Weights of a small GPT-style language model, trained from scratch on English Wikipedia.
Size: 2 heads of 64, MLP 448 GELU.
Each number is 500 + 50 x the weight over its row's rms, rounded and kept within 0 to 999. Layers, rows and columns count from 0. Numbers have three digits each. The size before them is the row's rms in percent of the matrix's.

# layer 7 MLP down (transposed), 448x128, rms 0.0998, rows 129-154, columns 0-127
105:541475499494541535458514363570491509508511470494436506547548494478442487475516556495588460568509553592488499459488569540544414516580485581503441480483454563502510533468395415541495479438560470451450514553551494520456520444491501518367445523543443594415507443476510507587576406621553421461499499534506495511565521468502480524520527539562462474564411562448568521457565497450492466502386
132:536516516613549468466610539411522507515529483542473447572605440497561451551478498497514570420495495465478490494409459469531424435523494471499488458521520418477484553456440411523516581524508503491436464464518584529514552530467466505407515616557390432461461523628534497581539451543520579430538462554490495510515525404533563453436483467469516458531513537461461560454546539567430489555436
086:539513472560451464488541514553499484497355491505511521480519478465497558552573449500483513502508470581459606431559551541466446439546528509551475491511486546548497548550478547571504482422519432507550526534559514498441528561490495451497442538512589569496496475490483421578493480372408411504585540487470484521419556349522524477517481492489518411430495538506568539402566590397429547477464
088:475489508489453461408515423408481556482503473493531439509401447532438447537564478451563633469482538482443485537526470486508473556499464536421520453462463503467615506492556446591526573536527629473500555563526498539415500459481386542426542468495435497528463438468484477502517509486502424566552523514569464418555562455530480566611535487460583431553510548474531538523469513461616491487436
102:544419521540554519377555521479542565532471470496519511448515450526540491483540409438494468518411522557514473565536454565460551509439464457459507532517476448644520507522536486543526459468497518474398433671611480553533503569441502393492435505502457515532537492523518540463509489429481490469566481506573480491546455392575513471531576503486466410508528389457517506523533533609497525443474
110:505432508515515502517458508464447515571483552517513569522573518622519523494468572439573523432476496434508460539456461556465457428553502491442532488445480525515504418448517480453517575559453515523481386539576528478520508332447509560484467522513546462487528561516455480459470469548550584444512524502429585574526559462608482485494470440418537538361534514461486457517500556568404483597561
090:485469535562510527543549467467465518569494423441460535512566433569617616510451495414429546457421454410463512525475563575461478434468520477469564573476522461446542532584424565527554489476519526469446436440527513494403491527540461416571524485507537481471506447571601616445419515497508482490470440552531604526505467505492516542518472533494506433591421483473561491507579483413446493487534
134:653484463548476460519497578454492556515486507498522467461506441504522411513476431474424521495522485537496548541555464478498467482460488404458481444445502476469488492479503493470489529640507452453498534475439603472524516515575480525518470501540499487604527461443472505510418537318504576510499508479427537495455468427582468465508422453468519508477559526578493483542623592618470559572567
076:518490477438503530408537595459470418505349504472413602538443544536470518459572528464515440482542582403519581515468529503454522520485457542488561513460509575522542463476525489542451444395535521419612506376559498518484512505513435486399509473565488437492491508450490460491547460496465556525512570553519481526506445528497524539360480532536500526480421466570514523593480493468495545463607
105:522507511513469450499523480504504562491424493525570518581467475522380483458515572371569556599509525528528473528503490586546551534529503542489533496462492453454411501531516543479487560513590540474460535357455563458522473432528441456427463545465447484538496544510496472454493492409480540559544550453480530538477516487536513417389572617495451524398525504393561510507505462473448525513642
101:425500570518469433491461510522511517537587540534514450404409507490507508527527519504586524405560459481477549578518439418520522453547477471547496544413380456417630405528473487587500440466503504501606490567499469431528513547483431451456532460448603525539475548454487490471493437416520437519579462478510467476507493473629442525482469507510474517550519550531537525594591529506546519564455
096:500464539507511476486557472395440517514405524519494386558473521543554533491540437547488547438546444472519484512416465540502538472500518517494540471458488552427608445460476551481423542561566590577492507518542493570531439346548458436464549531557486423528569555395425536541488512527545500497550589476434497566510453481532539578456539523508500467420446525400527468575543448478514518413547
094:621451401475487550517513454531488528529415516492484542674573480544444507513475496555478466472458574529534411498517607504407481470487488536472507495488472500535495507446469391521560475397648459554449461385510501520529459445484478555434456519505518537515557557468521470464488502551480512503532550496449535537486511532473540449458529513573550460594555454473516613434503483408469430454466
106:489456506529526513494472471490490412475454532503471422449538500526534494448570540501531385544588419416544479556546450414462470588481465560539510584476498416501562516530541532504441481572504525448581418455566451480434473625521490549489542531489566545467454541484517487482451498468404506503541563501568550504444438430570509562558511501518491442505499492655488381601448494502488439506562
106:497503485528484450516436498448570446526480467425503468576423499555494591547464484459523494516507564461557474466515400478520436483554435523485459483624554479496542485535512544436507534433544518531495449487406460548590538471454532492431549546578514499488474439478412518503493560454499361519545544565474544495437493479483600477555530532528582502602350480568497466435566593450507582453482
098:565488463557499469535565437500473511474432504537480558500566424530459473500472460531476436516496522552483543521473547480516579459406486611431473576449465564475512427505553502475512458531547477549447473443542468615588538413559483531526379452509491556524532487459501557543510591530490452573503396486478454460515496622475449468511440497441477424442506512575503462475585515622523599475409
111:446545525534588449489467445530474463414516637487489479474493525488580420504354506490515500476559472415476500549503504508518501485516476488585495530561574510439604531564475477448451637638563487443460539439519463430513517459496516481578472458517499507414470504491417535515495546493546522478521492489497455505550481430445490590458426435488543525540558542464463418500572531601522543464410
099:472407463459531553508506431504452483495472551509535571546510628496461541536512513328452470522472493586452560520518512486439524440439395447528539540621567460476518497546485513577487500564518455530488499563434559462606504505442529434541465478472486486464569392596545477490499452569455576435492611527493411524433487448551522485507541415559457476419480487500542472505478502510506537543514
093:393475539495549542488480502538463536472497569525465517519490456485498410338478529438463452570579580459557436446553428479457509531453534547597522527435500513483514511508595556509565481453456466468523529403555487483497478467557466466493465459606476571551458458524464478490549535530468466463593530578526609562420446547533465531519534433379517465511631437530489550505468536445483514472476
106:533549465455470479479544500589434505451423473576488541597540571526439457547511563524514529415601455492494443416516530587493502545452489452449487497542508473460400528530479494451505329482375420537496487391583448530483457529473531521501470536503583474567428500558483491406397510596518527446499442541542496447538516561563518478470459491538489513495513511512506571500531484504594574492542
101:609507533538486565612511471478386501527589564540537497505383543430514496485559548513442459560491452506522477479492610367560468534497472461542439528477511542543510459458487501546479484430545461485452450565541464457500543428534511511355460493411442479464455473531470551494550570489503462456541475587559568501501485512523537411449378461581515436428478553560522493503476540529473470460548
094:424513529518521378378505432585590570570485479511513477453449541577411557474441589496527521412563557424501494464470462550552452537546476508509447529523563447486511492473494474528450534418466447516555448374484486505522563487538466480526505513489503493567566488586546461501624452496489554528524449548474446540521517414527440481463468458534575447492496553506564448345476572515481529508489
095:496523465525541491439534477493404530545493487489487505512423544512538468524583543504473435501379466471583501507557496570434571448478540424471551550564545563546500517537508386451532484589428512435498499501505537430560443532516496554431368445458604479540491550547593487507441525402527486506424450519458451473589463510521575551531489558492457491401495504373557486475563538446485482565512
102:506521462553434464504552596526533408460475511483442494412529518569556543480439548531454487434440576516445527553463507512493420598621521444427490466528515533574513481532485491522510578518544455518450581487458477550551585438548505471440426539496472414484524558348495497469402494498578507501388454517430502556501532465494491413438548497464582591455474502532478566482572508559528473475484
098:460508454487498499490459505516529510455455549501494551488515472536514484583508502553451433504479528493508501464549411459490507501421432504551574512403485547545526461447497507569485482418630469518509595512554493626439500535456438398559399525458471482377398517515428492488584567464508485478509502511592523496567483528507492591577560486575463555484539458520613427523408475574406494476506
107:474541561524526490424470472519506534492541495523473465462455456433504453495528544513491491446456571479614543472479545527569500419502421433448556496514489452478569515476606408541448564584600534464450446577526461571542562506459486482481504392490515436460608476574458484459503503535440389513529587487476455561432453564487449500442541382496553549527536553559516583501492474556443488409561
# layer 7 MLP up, 448x128, rms 0.184, rows 130-154, columns 0-127
116:536520527481573487450522645580547499421521547558456474534554501576507538483491497495500502463515533492489525575379484475428366449494602416435469503578513464484425558547514538497511512484468501467441576530490555468499462492456468470443483503549398460418527550507459507489495524557500519484530527537503360493452610458534499463459501636384547507427517483561466548503522495590526498544518
083:514462408508519503438505539529474490484429587531451473490487599476406569444498504477469521395492514567641484471483493469426493571515419543404535558594475543498449482557532528532476513436512389546492593522486553535449454580583406525460508520496440493501396481467515471548517498405544479530543544471509519495454560452534587546521532446521538403542447503541514481445558594437448542483528
092:515574503532583549533569533555533524578491464533465525511504527511577455507594433506508491569478526489552562426493494606405544479376501367518513558500511498515449475496499515432506492536490457553479417468558511406441562498507584553577501489433567522468468464456475483575507494541485524404419543491609543545421469539458391435421420502453476520490515504544457575435469495526474472525576
107:527448392439464475492457571611517547457500530534534492499590586556509452535491548507618623452484487402521481481502520470480450502544550596498492452526543463490550461550536552500440472459496477462534519549528536563467500522389527459515481581462448477472492525582441390489408491400505529588411510419545562550452544405481542484501523474447521524539506468488517489503421449477391559504535
108:462540456573526573486455503548540525426586447501491459525480525490541427407513493494505411478503564542421418559443491445382580467522550518567403588514496578515441504520510490548572501463468575422536429487488479558472567415526509462420576459503560544552453524442595497541516529532444438578528465532441468495493531520478507589423561492554467466458500578484469467529394514455497526594492
083:486392469564605473498561504487449495590501546400531492493531482557553442474542399551467536460406435474500544462494527441444407544449491542482503464546525502573413480521537552564528517419545396511473531439527455424561456537424498448473478517521452514499476418550535628486556492479478540451467512499494475555456495506554582582586591590524413496548567479450509485487521480588485486531544
114:559472517551474471380491521526504511506426457550432480508540572565544519527536527520433538540479492522410489475505588500475487558492570430419505444532536568421538390540492510547479526544514412504483412495499553503482460473558466518482577448439432491482501558444427521573499497565521464534421480555601409643451597505462435531561501574408512530416457538490465525494524439476546452571496
081:516543547544531483425425519459476411469533420460437532523566431539561436565504512483544474439498510493573499447490515448564535432478482472415516480518525501569441471464560474530420551501568555510536567545441562522432438596439468461500561529472554528437434538507592505564442505462468500469525482591478511457523553508541538599470561557542585395499557538449366486488423496415489588511534
100:615399447520489466492449478509599505482456496569503443515451497449534498424543542509464490406453520482498497468540458484550494444464444591611444495556484383488436541428510448434453495539584527553469498540536599519466550464466485507509545434482469514542510468584587485480398512485462482468533580510461652518437461557436535496516542550408503536446514497535604566539475500512498424469543
098:541525536463504568549587494556543406463498494534524518531496479492470589432362424538398455473423481431530423527475568528516514505496478523522491457563537493561475522473557502449547549540559471520428448564528483582520496586472551423495595453620474488458524485461509523492501487463495551535483479569540449495459617458416526462492527609515455516475398466419473437481420460575449462422476
093:528550519526491484497501514563519484488544522429509483528556475541547495476394499478482568598450517514461606497508471434552451465476615514592433471441504558497500566523456519462568512492494400411559453392486576548489514541534481561524459545471429579481413622587494644574457505560497485515451469553531507490494425383495523509546393522479546471528562540460508522458498443491508441499491
097:427460477519538524529500438482563519497462474454602397494498531570641539517519509423547412491594446485524549345476578432459516475570491395529422485528452485510505563502529520502453415504503459533567484510571521459471424451510435539502516426503513473484468463525498545509482514485512441609521515533598572500443522516430591544473485553471522488595421443438472489569496543514514545543565
110:646526550502519498483504473544472517460475505534398576497530512459489556478524549448519421496477446532516532410464504501563512485431476393470552419472458553477521538594546478545491467475456531531467523454459619489498467486500470508544523457424569489487512539479585490442471518448408522454527489509557490555546628442569465588477592564494486466482585526477347448535541522429426453503579
106:500481521560532505492500515462549487507489443369449574521432490474473466472590505510476435500547523481578491553379522454571478537433462497498466443548577507520491596479489565479474516517480500672431518510449558534518510440598507419549542461537423476428508487614466458539496536552495432466517508503494445515521415450429566547553518539454629440447497425501396479481455496475496553547511
101:520500487518455568554490580456464543484583538563500445511456598549461437538480538457511538521490509460527470524526533519533392550488636560496533486436556525513485495496598511407565554520541487453554483509410519548425517520484451520471605452536495587460463436445465464488396602435384557475447492401479525506471542489512568590474501536458409519411456511447465525553513471421504477543540
122:571536477507465443545466457517581515393483571470470495566519437495607451359508459486507467519491467444565486554464601525507573499434498500599488547564446587440525551517475525427531475486542530494491490438432511495505449414541545451532544526488505577492434498503474426465493549541443460492548465502528517553523437477431447599468514478415586442506501604411454452433468489558607480461557
099:522434483507576508502450385550539484553489540424419519570410501460523561507529426477558536515491550480548468429423623447522536429501441504521519576584456489454481524434463450573460528523516496574427614476464465484575429452459521485504567423483476534541516451510552469592560483533488578418481556472507526475421451483500554531511602489444491489457399450585578484499513549544490494518572
111:502488488488487407598499587516564470529392508496432449545511451522426418360492521481513494551491531473382463411599480490492414468457497484560506542493533493530457486485533493497524459408562559516450455458580468573473424506535494452397348527513510561509504454477500460493600512535521558523466518511489523612482532578513488571569491529572525575521491466529502543432458531510473475437557
096:497491462553502465503477429514437509536513546505406506582549566461436514463560450551536490441612424548456560534364476480485538492473514409469558536505545474467398574560470592458473453472468442511532473541539440550489488441570514509607462493501470439483389546486479563483558551521515555476505540403551484499420485514628483477524400548511394467517514497488420519592499527516489500436513
096:494396468555481480504480464556497437469413490550599380469494492467453445481532477505506553533444535461416590526496459435418483542538468406503420442448456538468455549422486609569536499542547560426499446483497496463462513439579445500597548519494589564428515560552523518561529532456538510489475551452424511502506473519419564593539567514550516517506448516433504511394502551528538582461548
086:559565432469539601546549568484456445501490583574476516512460476480542470537554417585491442576475434551483490623467538487453486508511542461421440443438436572523583471561540528453628457582480523453492506580467475410476486599461493574510522457505516476463377521402443462502509504474440456474484455431417524522492502566526530523475535515480502557493443467451521451526549438417479472484566
094:461543503441514489475462433521493552538443444495548423454551488491573572567450568451467562417574513510647427365490588477563551591568480558496465479399606492489563375530485514480483477570496528513476465439424474503521520543502502482504570513514487433460481518494512519585457463553426470490470529515499505594480457575460489582539491493526466522464420577471477550469517490414556499440517
101:517503489522481492450446557549542478434582510580459468497561572508503536606488451532519539574454493556343470467413487492372428501481481495503524461474433514549593455506475610488558462570514449530506446508404476527482474497458480537478430544511494496566471538511419511580512430535554556433515470501559573611454547437515488460483435494563470517452520467510511523556452497351554454514543
104:496407499577449464515568524504549557512539498554514559500498468495475469458474541502419557608436566624593509530512535473566469463591569485421529427576545487434486442490516463517460582426460463480468497459525494539487517524429478500514476512494595583357512418477523524439444546544494502497575492452549499470569488513476466513559554511442575509508519408483387569551448494466464410580485
094:438519503643589491478451531437542510501482476459443487504466645512506558522479495551526435436516648450509574499415518562468459507491466478461581476494529429448477534506555594549411474507469534478529525501496498456421520464474470482427400442451453491456544609513522407526433499540465493493533498475508491522369574497500464601565559526496482489517504534434433488560511595518537552513509